Weights of a small GPT-style language model, trained from scratch on English Wikipedia.
Size: 16 layers, width 192, MLP 448 SwiGLU, vocabulary 8192, 9.64M parameters.
Architecture: RMSNorm before each block, rotary positions, no biases in attention or MLP, untied embeddings.
Each number is 500 + 50 x the weight over its row's rms, rounded and kept within 0 to 999. Layers, rows and columns count from 0. Numbers have three digits each. The size before them is the row's rms in percent of the matrix's.

# layer 9 attention value, 192x192, rms 0.0901, rows 146-191, columns 128-159
107:579480515486451526470470588482403483525482519561517539435485495497467499470532410408488527465470
114:462506516486556536408575519529468463544540518582591465534426535445434448472545527479531487518444
114:513522493524439469620414502494529511506463609550499574458400475490534540511540513486499555495583
111:523499480486552553603528483488508512593496483430542501521575543425503437505426480525591447510557
112:568504474409539531513565481529455460490523599468499523421484390450535445462442555537541457557459
112:452512444587513385477464493480561480496512506537486459487536438475501423492574564469470488477524
114:519491546508513587526485446506482470468492579455562532571527522498487594461436578585468504608461
109:451481506599539465485374470481524488443525481467403385449497498559522496491438529518461419543578
112:496485490431494510474623597548522666501523548501510497544590484538528530510488548530467508580384
114:471483537523497550481404490496537491506404475488548550458531560530510497592526548488518475548482
111:500478564436538529636568465490521544537512390533494461423470489430410426590533470528402494494576
111:499433502510587440525496419510584472509510479478582485404444517437442467478449470428482501528501
108:546544485525479545466486565570438457487467557473536518492487465507469428513499456525535513508443
111:402548531450365444530512427482577486496483498606497557588532450537578490490519428551456559502535
110:522567519507517604530477522461584544505468560482498484451449533544496516481519602434506582409590
107:501470469541532535497462439515437518567566532402473521487521517544539611515471450584485516423467
112:628585510449431477529530542477548463456549443532549492499511524498530485486523567490465540492490
112:485453469548525454541488466451558469541522499408448454559503503394510474484484661453436502563562
110:585526648497400503518554504559521532519474586438494542453513492479553435502511429510430562502454
111:443477557538544500482485604574493499491492520419463492423596409483565516413514443496580526413512
109:538506400543547464536540487448512518414397424437503444511583635467467554501490484499465480511517
112:534482512435467511433478528566509488466538465497537581559499550548559511550414503537487579423505
099:480460583489444471410497560453519426502501466351498515510510442435488476576437475512576473491480
108:472508566415567532517534563501457471610375523431547507509488570554421425470564541532575483455436
105:507411554587517467520438513446481524504516439582360531474533517464494500541428570499519491503538
113:462454516439524494519496437545562461502573465513504509403495533485592451497496490566597480445345
108:420548503483402536494485620458519485642430538436475472556431546556411453577464486486572474604532
113:590520456480545587493536451478482435433516526568486475591412455447465500547508491462552431543500
105:538547547510462471523504586487467581531458511438494514511571513504484477598490475612551448528533
109:458512448509483513488538572409536548522539568549499500491475533527520516468380504508555459473510
108:533453556524460508480525605546498554433430480605431462427573419499500443558442424518402571508456
104:580470526640548525485515520561491487455484532466555450541605600488476602527497466472503406477422
105:493543447454541475459454603487433477545501536482498569582463517581478565537559474457437525545467
109:564510526472462415509548547513497453482523466455530572555572452517466532447487428497500546502582
109:448522532427536568512415504513568521511453501427575472489446517580551579552477550547568482562415
112:489478488525498415476477457518514466610429521588556436537483532512620523493529542495485440489498
110:620457499481557581521508480529491517454451450503466387448516506498433508480458515458453566507549
103:586449526461483441482476574550630463458468505398430546431474467491440469507525471477515437476489
109:546489527434481471482503462522572438552535473430491348564466522449482536604536512515450463520489
107:514397519509522425519510468374455522520492494486593473455370594498499525521550485440462568509501
110:516469551558485442516458518549417531512526527440537580525538518520558454476488605483487522547538
114:484580470497494446527493429543422545472578560459561498487524377509467487480569426492562555527558
107:432528546493391459568546495624418435439485528478486574466473528508456468383417511517437484524493
105:454406452533522503507501517558534431519454487515471432564619469494565410463536473519528555548516
113:435544561531527496478560430602456512532537533545573560584471499530550436515555503472481549479525
111:549445409438520577495428540508509406482551522482534517508525473449554533475586475455495567541537
# layer 9 attention output (transposed), 192x192, rms 0.0711, rows 146-191, columns 128-159
111:488448530456449489479525408526486486431509489466545499563591521544428479527456552559499534506445
118:566444508521469510489473476548527470498455499434489455491522505554608527517468489512515489581500
117:538504474440467428541444539492486556477497464493521458490489512493444533434385416490464407517498
119:427566506487520527394561521484599530467488433512492560454478465485489572409521501499512426631524
114:366537519549607550491438534481514509591542469434508427510459572428408574427563565488436514458546
114:439596539552448604436557481588456510481504523414511505488513499558435432510496466460541528531542
121:526559491629504472538568594469494552543493573486506475495431506489440544474497474484456531520540
116:552476494384489541484570536474420447490570504555508521535389485426520491568501450451590499506489
117:488442435689586515431486570490524421491505554459458471494460495656492505497466488461414479450542
119:493480465478518437579489474470521509464538493457518527536513482500581494556444488409438559460557
116:572486443520556499462544476483427496502509477539462408554539418546519583480543498479486587505440
119:541454557464471553564528602413396427503573519516428495551454590463524534493509526524476550490509
117:450434508549417446485564448440652561473530515501598439501527463479513479554567453544426422500483
117:526545472456573527435513499578433562500547484447529545506574413461493421554454572486551388535521
109:471534515584493442599496529495427455576485548485410509482509563468514525469514407623516545548489
114:453548513545566461521509577534522482457439460536446456379531457513505537453525506554460492443542
122:482444511492589606500552519430457445471543488519484488449429536433510511469538453589513494504564
126:578506558510522419435491501507517479415520526568538435515532508536455495518495488483417472405398
116:456462456440608549468429475402436494356481451484466496639530523569543510437528513459527429537469
119:397533440559433527514553472467440479517412484490551473537468499452487487544505564449446600517496
115:531501469517472539505519521568484555521564460494565543560444448560529477459478523482525545471501
123:523499553441470514533467474452554485513417428516516565517437551431457474405609561511530428502494
103:464471488540552489528486430571492544435532446598596548602499479504539512481514453535468539544493
110:499480502664468440453415530498496427511477454522454438463442515449526527528463487430485582436480
113:435522448510498533521546519481463499536449471388527532560464497537521524430551436498400436519462
114:545496560530492516567498540487494459489479451542553431553457495444572501507484528493456483461517
112:560559502541563549416519390497472446511563478504561534410476557527535546506571468462460515444545
121:384517483560514570507448482534486490529475450539565513454532521542542481491414503510397508507497
111:477475428503505553457574461518461486452444483609488480446495507427491512471539539396507551495482
117:538456517427507489496534521630498500508543458443515432532494452579485536461607567508428551483440
108:609457433514529604528490457439491465636458474484504439458494511515553537512500514508443493610445
111:390453425494469598512463588443497544462546457497540430518528501611474491507462521550478550495420
111:500483534481523491535507459516593541514513558554489405441473477479538531527539490488540528554529
117:448560393540493497542530475471526498590446587531489467519543502521544427509485588484572517478442
121:558511479524516503482522589465459402500494514515499591506407514540405432460543375574425613462472
112:530529467530553563500450556592471523454527538462475509446506492482518451431545377581542529491448
117:507428487556502589512584568461567552544508486513556544545524567494534434509480541506432503557524
105:521444478575457429568480412479433507492517461461479539572540487452522451444501496492518557482428
113:548447404499427550500534602508493565548559562445510556496522571464506478502504554488541534512516
111:497484486548402669473429446547554484504517532536475525522466438500500580461561480491495572596461
110:497490444513526539556575515465559573411444413489459427480494510515553604522456412495519572483511
118:556538494499534548470541496479569508499474487466546457459536427520368447377523613529612499573511
114:492542525565511476367429524420601570533470462582537531526504503512490551564498539521541471513513
109:504455468449542515556541491453490483518521506508470554585522585542504580546399573536501557484452
124:585448461461448417490478567431509478397540520397525546484496446530487438491421501470587487490517
115:439440642505465499487541498535474494484480446518456584495523495479477529482426544455533497536500
# layer 9 MLP gate, 448x192, rms 0.101, rows 0-33, columns 128-159
096:530500412402495466460575465497449514451519484480394498469418549527536515482478428560510566589590
109:549517430476587429449516632525527477502554546458498503383517456463450484540440522461480497458482
095:519484500449522508533486553508463442399591461547503486505477437466603490445487408575599476446479
100:508539500455442435561442551480541476516525504445582482528479491477413584476390436500514475491395
103:562563435491533478497517533475483488421520463453619517509585378515473582490562454380541512427630
103:537557490498537485523468497463460556453602437479544513493450478458472448560493504443504518446388
100:563489410498566437523524551472521529517414479554582502501523477483458584529445516415460464418475
102:502425429469517469594545540562482514480524381512586482585488594468516564392470460568464560486405
096:411534529471466423493587505544604500555526462484520511521555533482445577577470479450455549584525
105:569568567514422510417457534535509489540495554525502323441488471517435414495485467422513506566469
097:588496522474510434551506466442497516522555618515475623546474546511498459480428492526519555423564
103:465530509537558493530549478493583569554464461432593532562448490539537480502544435454507491479490
096:482585522498488483501499412412517476449476471557573411550407566506536558461613489618469581525504
108:450510574457491518506497483528532485423512572485543452544446383523530522477504477370508560404490
103:409545437427567512536452431491465442483591551502585422369526480432542509408530544488484538538391
101:489568530432539448520613584576476453495519478507616389530559588482546496481486465539460507558495
093:473477511476587609475566474547470487534494479509521441434471452532540423510459481563475548509586
102:498522484477554518533410507473563523434490454411597497586479498557539417495515561550402504463563
101:502520459515452518437462501557526505517505481530586459478542431410525500516579468519458551452480
103:485414501564549537526488525455518435478484540519482489547461535626393499519410533471493463535428
100:541466561473571498559398497569528442396577574513490480426562503549424452490509504525504608512546
101:494496561473574528500459519482531494518525527454427417477415477480590462554448551489458463492559
101:502522491462597489538478489507464522500564467526559519593528559469429604466469470581573503512474
099:549492480610454505496550447619576395456478459526569595489457548524541537514449602481534469505490
102:414488500486542453577436451526535560448383486450517484394560412541379503502524499634457492625467
102:503554460465557525579375443488585471537507561494563484548459463507529578524475549459488488489498
100:576529485523541458497601488484593517458467457445566455442489451602524431535491451443514547482411
098:600544542526510446512480471437470500522495500548524349515578479454595479550457421467489467470436
100:473564502506618461486498491563577456477462525535437508535499508471467468490574515518495444536569
082:447415579526487531555620536579432448567441545426447495420570565446512472424490576526510543523462
101:467509420521510499547536523564423503403477530454504504445520492514533480536506490517535471398542
097:486494531473516504440416475571529421498409475542429450510571503633506490472377511516469481423593
095:423526453524494468500427481448540516499496452493467508470536510424489498531507509479472481497465
104:511546485494495476543462458408467500458450511506516477463570542547494446556511574546478581430435
# layer 9 MLP up, 448x192, rms 0.102, rows 0-32, columns 128-159
098:494462497552554506564470497460562479551578544450539558468476449507475554452475585546501507525457
106:471483484450520475595548456493472516490493483503614568426471500519495473541526446490447484535419
106:542446468499428485585445433444552454473566554562450496527473454548440491563477532511570572426500
098:482458563433517492481557465560546510531425556495461435515467528464530497422562466475492459490587
100:525437432545470489525539551441472472510485433580512519470512504604440458533471570444476549596457
102:421477429556560528481611371442482552490521550429483460592607449519474501482447446492562520499417
097:520556544431515534484461458470560449460410458451457467491448483534545488495522483437445486516367
109:511443453422478591560437548489427477551541400525566457531440551495544485514587495538560480533436
112:399516475501481576538483549467499470429408406476496501410522415491621422509528641489511493490602
105:462430526427465548544459470511433519543514571552449515384492504462534474510442442512573491449471
101:534482395487546533501477527474469478546512450485455443486454417453550557509545454516542546421479
104:554468517549558568545463537464514588500467411559508454468528510610527502539476547492493492495431
094:433486481562553534410515538426518494425495481436633413534488586444538510551482527508551501538479
116:463585517507552485490496470524514513514477465449470508622519410523432574525530479514546516397438
099:507457536464552451462510576457481540394493503516570489508511449412467544501499511436587635576491
104:384529479561556539431466528558451505499513464451439459568494489521428468495492478498579504475501
103:452531481505472498513454445461351473450513449521486452564501502482479558455464468482408451491444
100:552516469588600592516510539543518556568489499383506464536487465499526455474491505467518526459512
104:487467452479567557500549573499556515549461512484483399468482451455584490602567470564444397516552
107:537469559367487479528507416490450498428522435529568513513578541475540512468401483578428511466583
099:444533476512435546552538486471463468536479511566589462492552468536578451448508480403540528530527
106:520505513510536505432525576406579534491439472560436459405477498600533518588453541408433433422551
097:508486548543618473566453475574535485530504507483499397557424370472574476599531526437516525556507
113:559506543534411548459427511586460425459547564522567561472489469561472533532421501513527521457561
102:478476501544550442536500524487507417486479510507600437490491485454475532578545568496548564554320
105:536488540521527364445491436580458619493485460520451428503548526511412510565467634457509554439457
094:521421517550551487518514446527592531456521550427403551518537555405490466544466602463579503485471
101:429461519508504484497424549517473378583540477607504514495504555569457522487593562437508565559504
093:513506506527513486449525531521522561527456480498454515572472443503560511480452449585497455567512
087:576446575487452559492609475506496577468467548531491522400579418569564449493494546537536547490569
097:517522571606609522497483542505584437486628507517535465531453449507459507507502551546464443533521
096:526475386513481556506389455477426412582520501444424394569480447462514544573565494489494510585570
100:472571445563479500508476470550548451440493503453520573581458431430493514489439530505443351465604
# layer 9 MLP down (transposed), 448x192, rms 0.0404, rows 0-32, columns 128-159
098:497576526446497538405484537492461505418615540434582463476568437456464569529535450489529485523342
107:475488392511348597471546490494565493436466415612530551520475516577468522496505437482493564503468
101:535487492581493459561558492468451485640431413496487571449569430436431509475586520532520511530580
096:505572499478527518493436573526407437510477470493538523506474509457627544376490515387512483433516
098:450492564494462470548537492509579591462525525555495542511536516556457494474490458559547456554484
103:524533532407519511508436502474551410503635568515515472487498473507496499420563434533528454527374
100:451571504534495564495540426474564508525528579529503490596552539476461525468581532448508511494531
102:441516488470590434498541558543595530578442470583518426500477570495536583517494463449429581488436
106:440478610507567486563527546506584391507534395542442509466445458531531432477471536532507497514508
100:482502496504539522489507453540538537543555507517451445539496466460524466592409583552577565404510
097:466538500502586455534492563492420493509419515522531495444475494500549449556557463547528517560470
105:571478573472466606507476523479448427493505545549536489484513499592541498522438447508452475398575
095:470504467528521586501488509421544611417355527487494576490522432556512434517541454514469536531500
114:529543499457471506508410568480540509537423414475518547574432601438510382470400525562470484586425
101:554461463562498439498539505471492556568411477488465557527490522587495537537483479475470497528542
104:494508436567387526604578493534543476468471440491506469500463561555446553568538573586495544554528
106:549468552428527481476580478448415563545528457566515411472581442536506505505534481494479474480591
099:463551451456579543521537438550504522504592535465476466554539449531455498574512551513566503566537
104:545497443555560467544534640577499487448418508457501517520517551544471426628546595474428432493547
105:452529529440576482493546504488525464420604449591458578436559485513461482493479554553486467490537
097:500416506489399478462466535433503435614464552433590504480502494515463517571531512529433443570558
112:452513548477537501513581424435510459571520485520460521480470462460576447514495522452476480460499
099:485476459376507532544550439477443530532560362502510528536519483411468377487489521505464574550467
105:501483484515544544613448481581469460476529534568516530500549490575511549473439509559467473432475
098:450520574442552527496487602566491468417518521458455518532542589445498550503495612500506515476463
102:540528471515488510496393541436536525568437516530445533610499447566465452535472432510567487536457
100:517503491458352521504480552492545505604503542495452520544491535410513515586516547538531540496481
099:513521541480543466503512476543517418500591515484576416480398529450398485486474433470531488485595
093:520509490522502483491459451536510586540512465531565488446402496561544495487541450496514424469568
090:447514548506492324553471498422451440435470502472488553574454574443445482498539447525459466452439
095:557517548515509505446455398466523542534577462489409577520356531478461533528433502594530593555482
100:451486540488466567536473451516445562383541556481550536439545506489476464540470573549476496464450
100:455541536509534569559408528549474561523497451574459430603563492521573587583489509500468456349465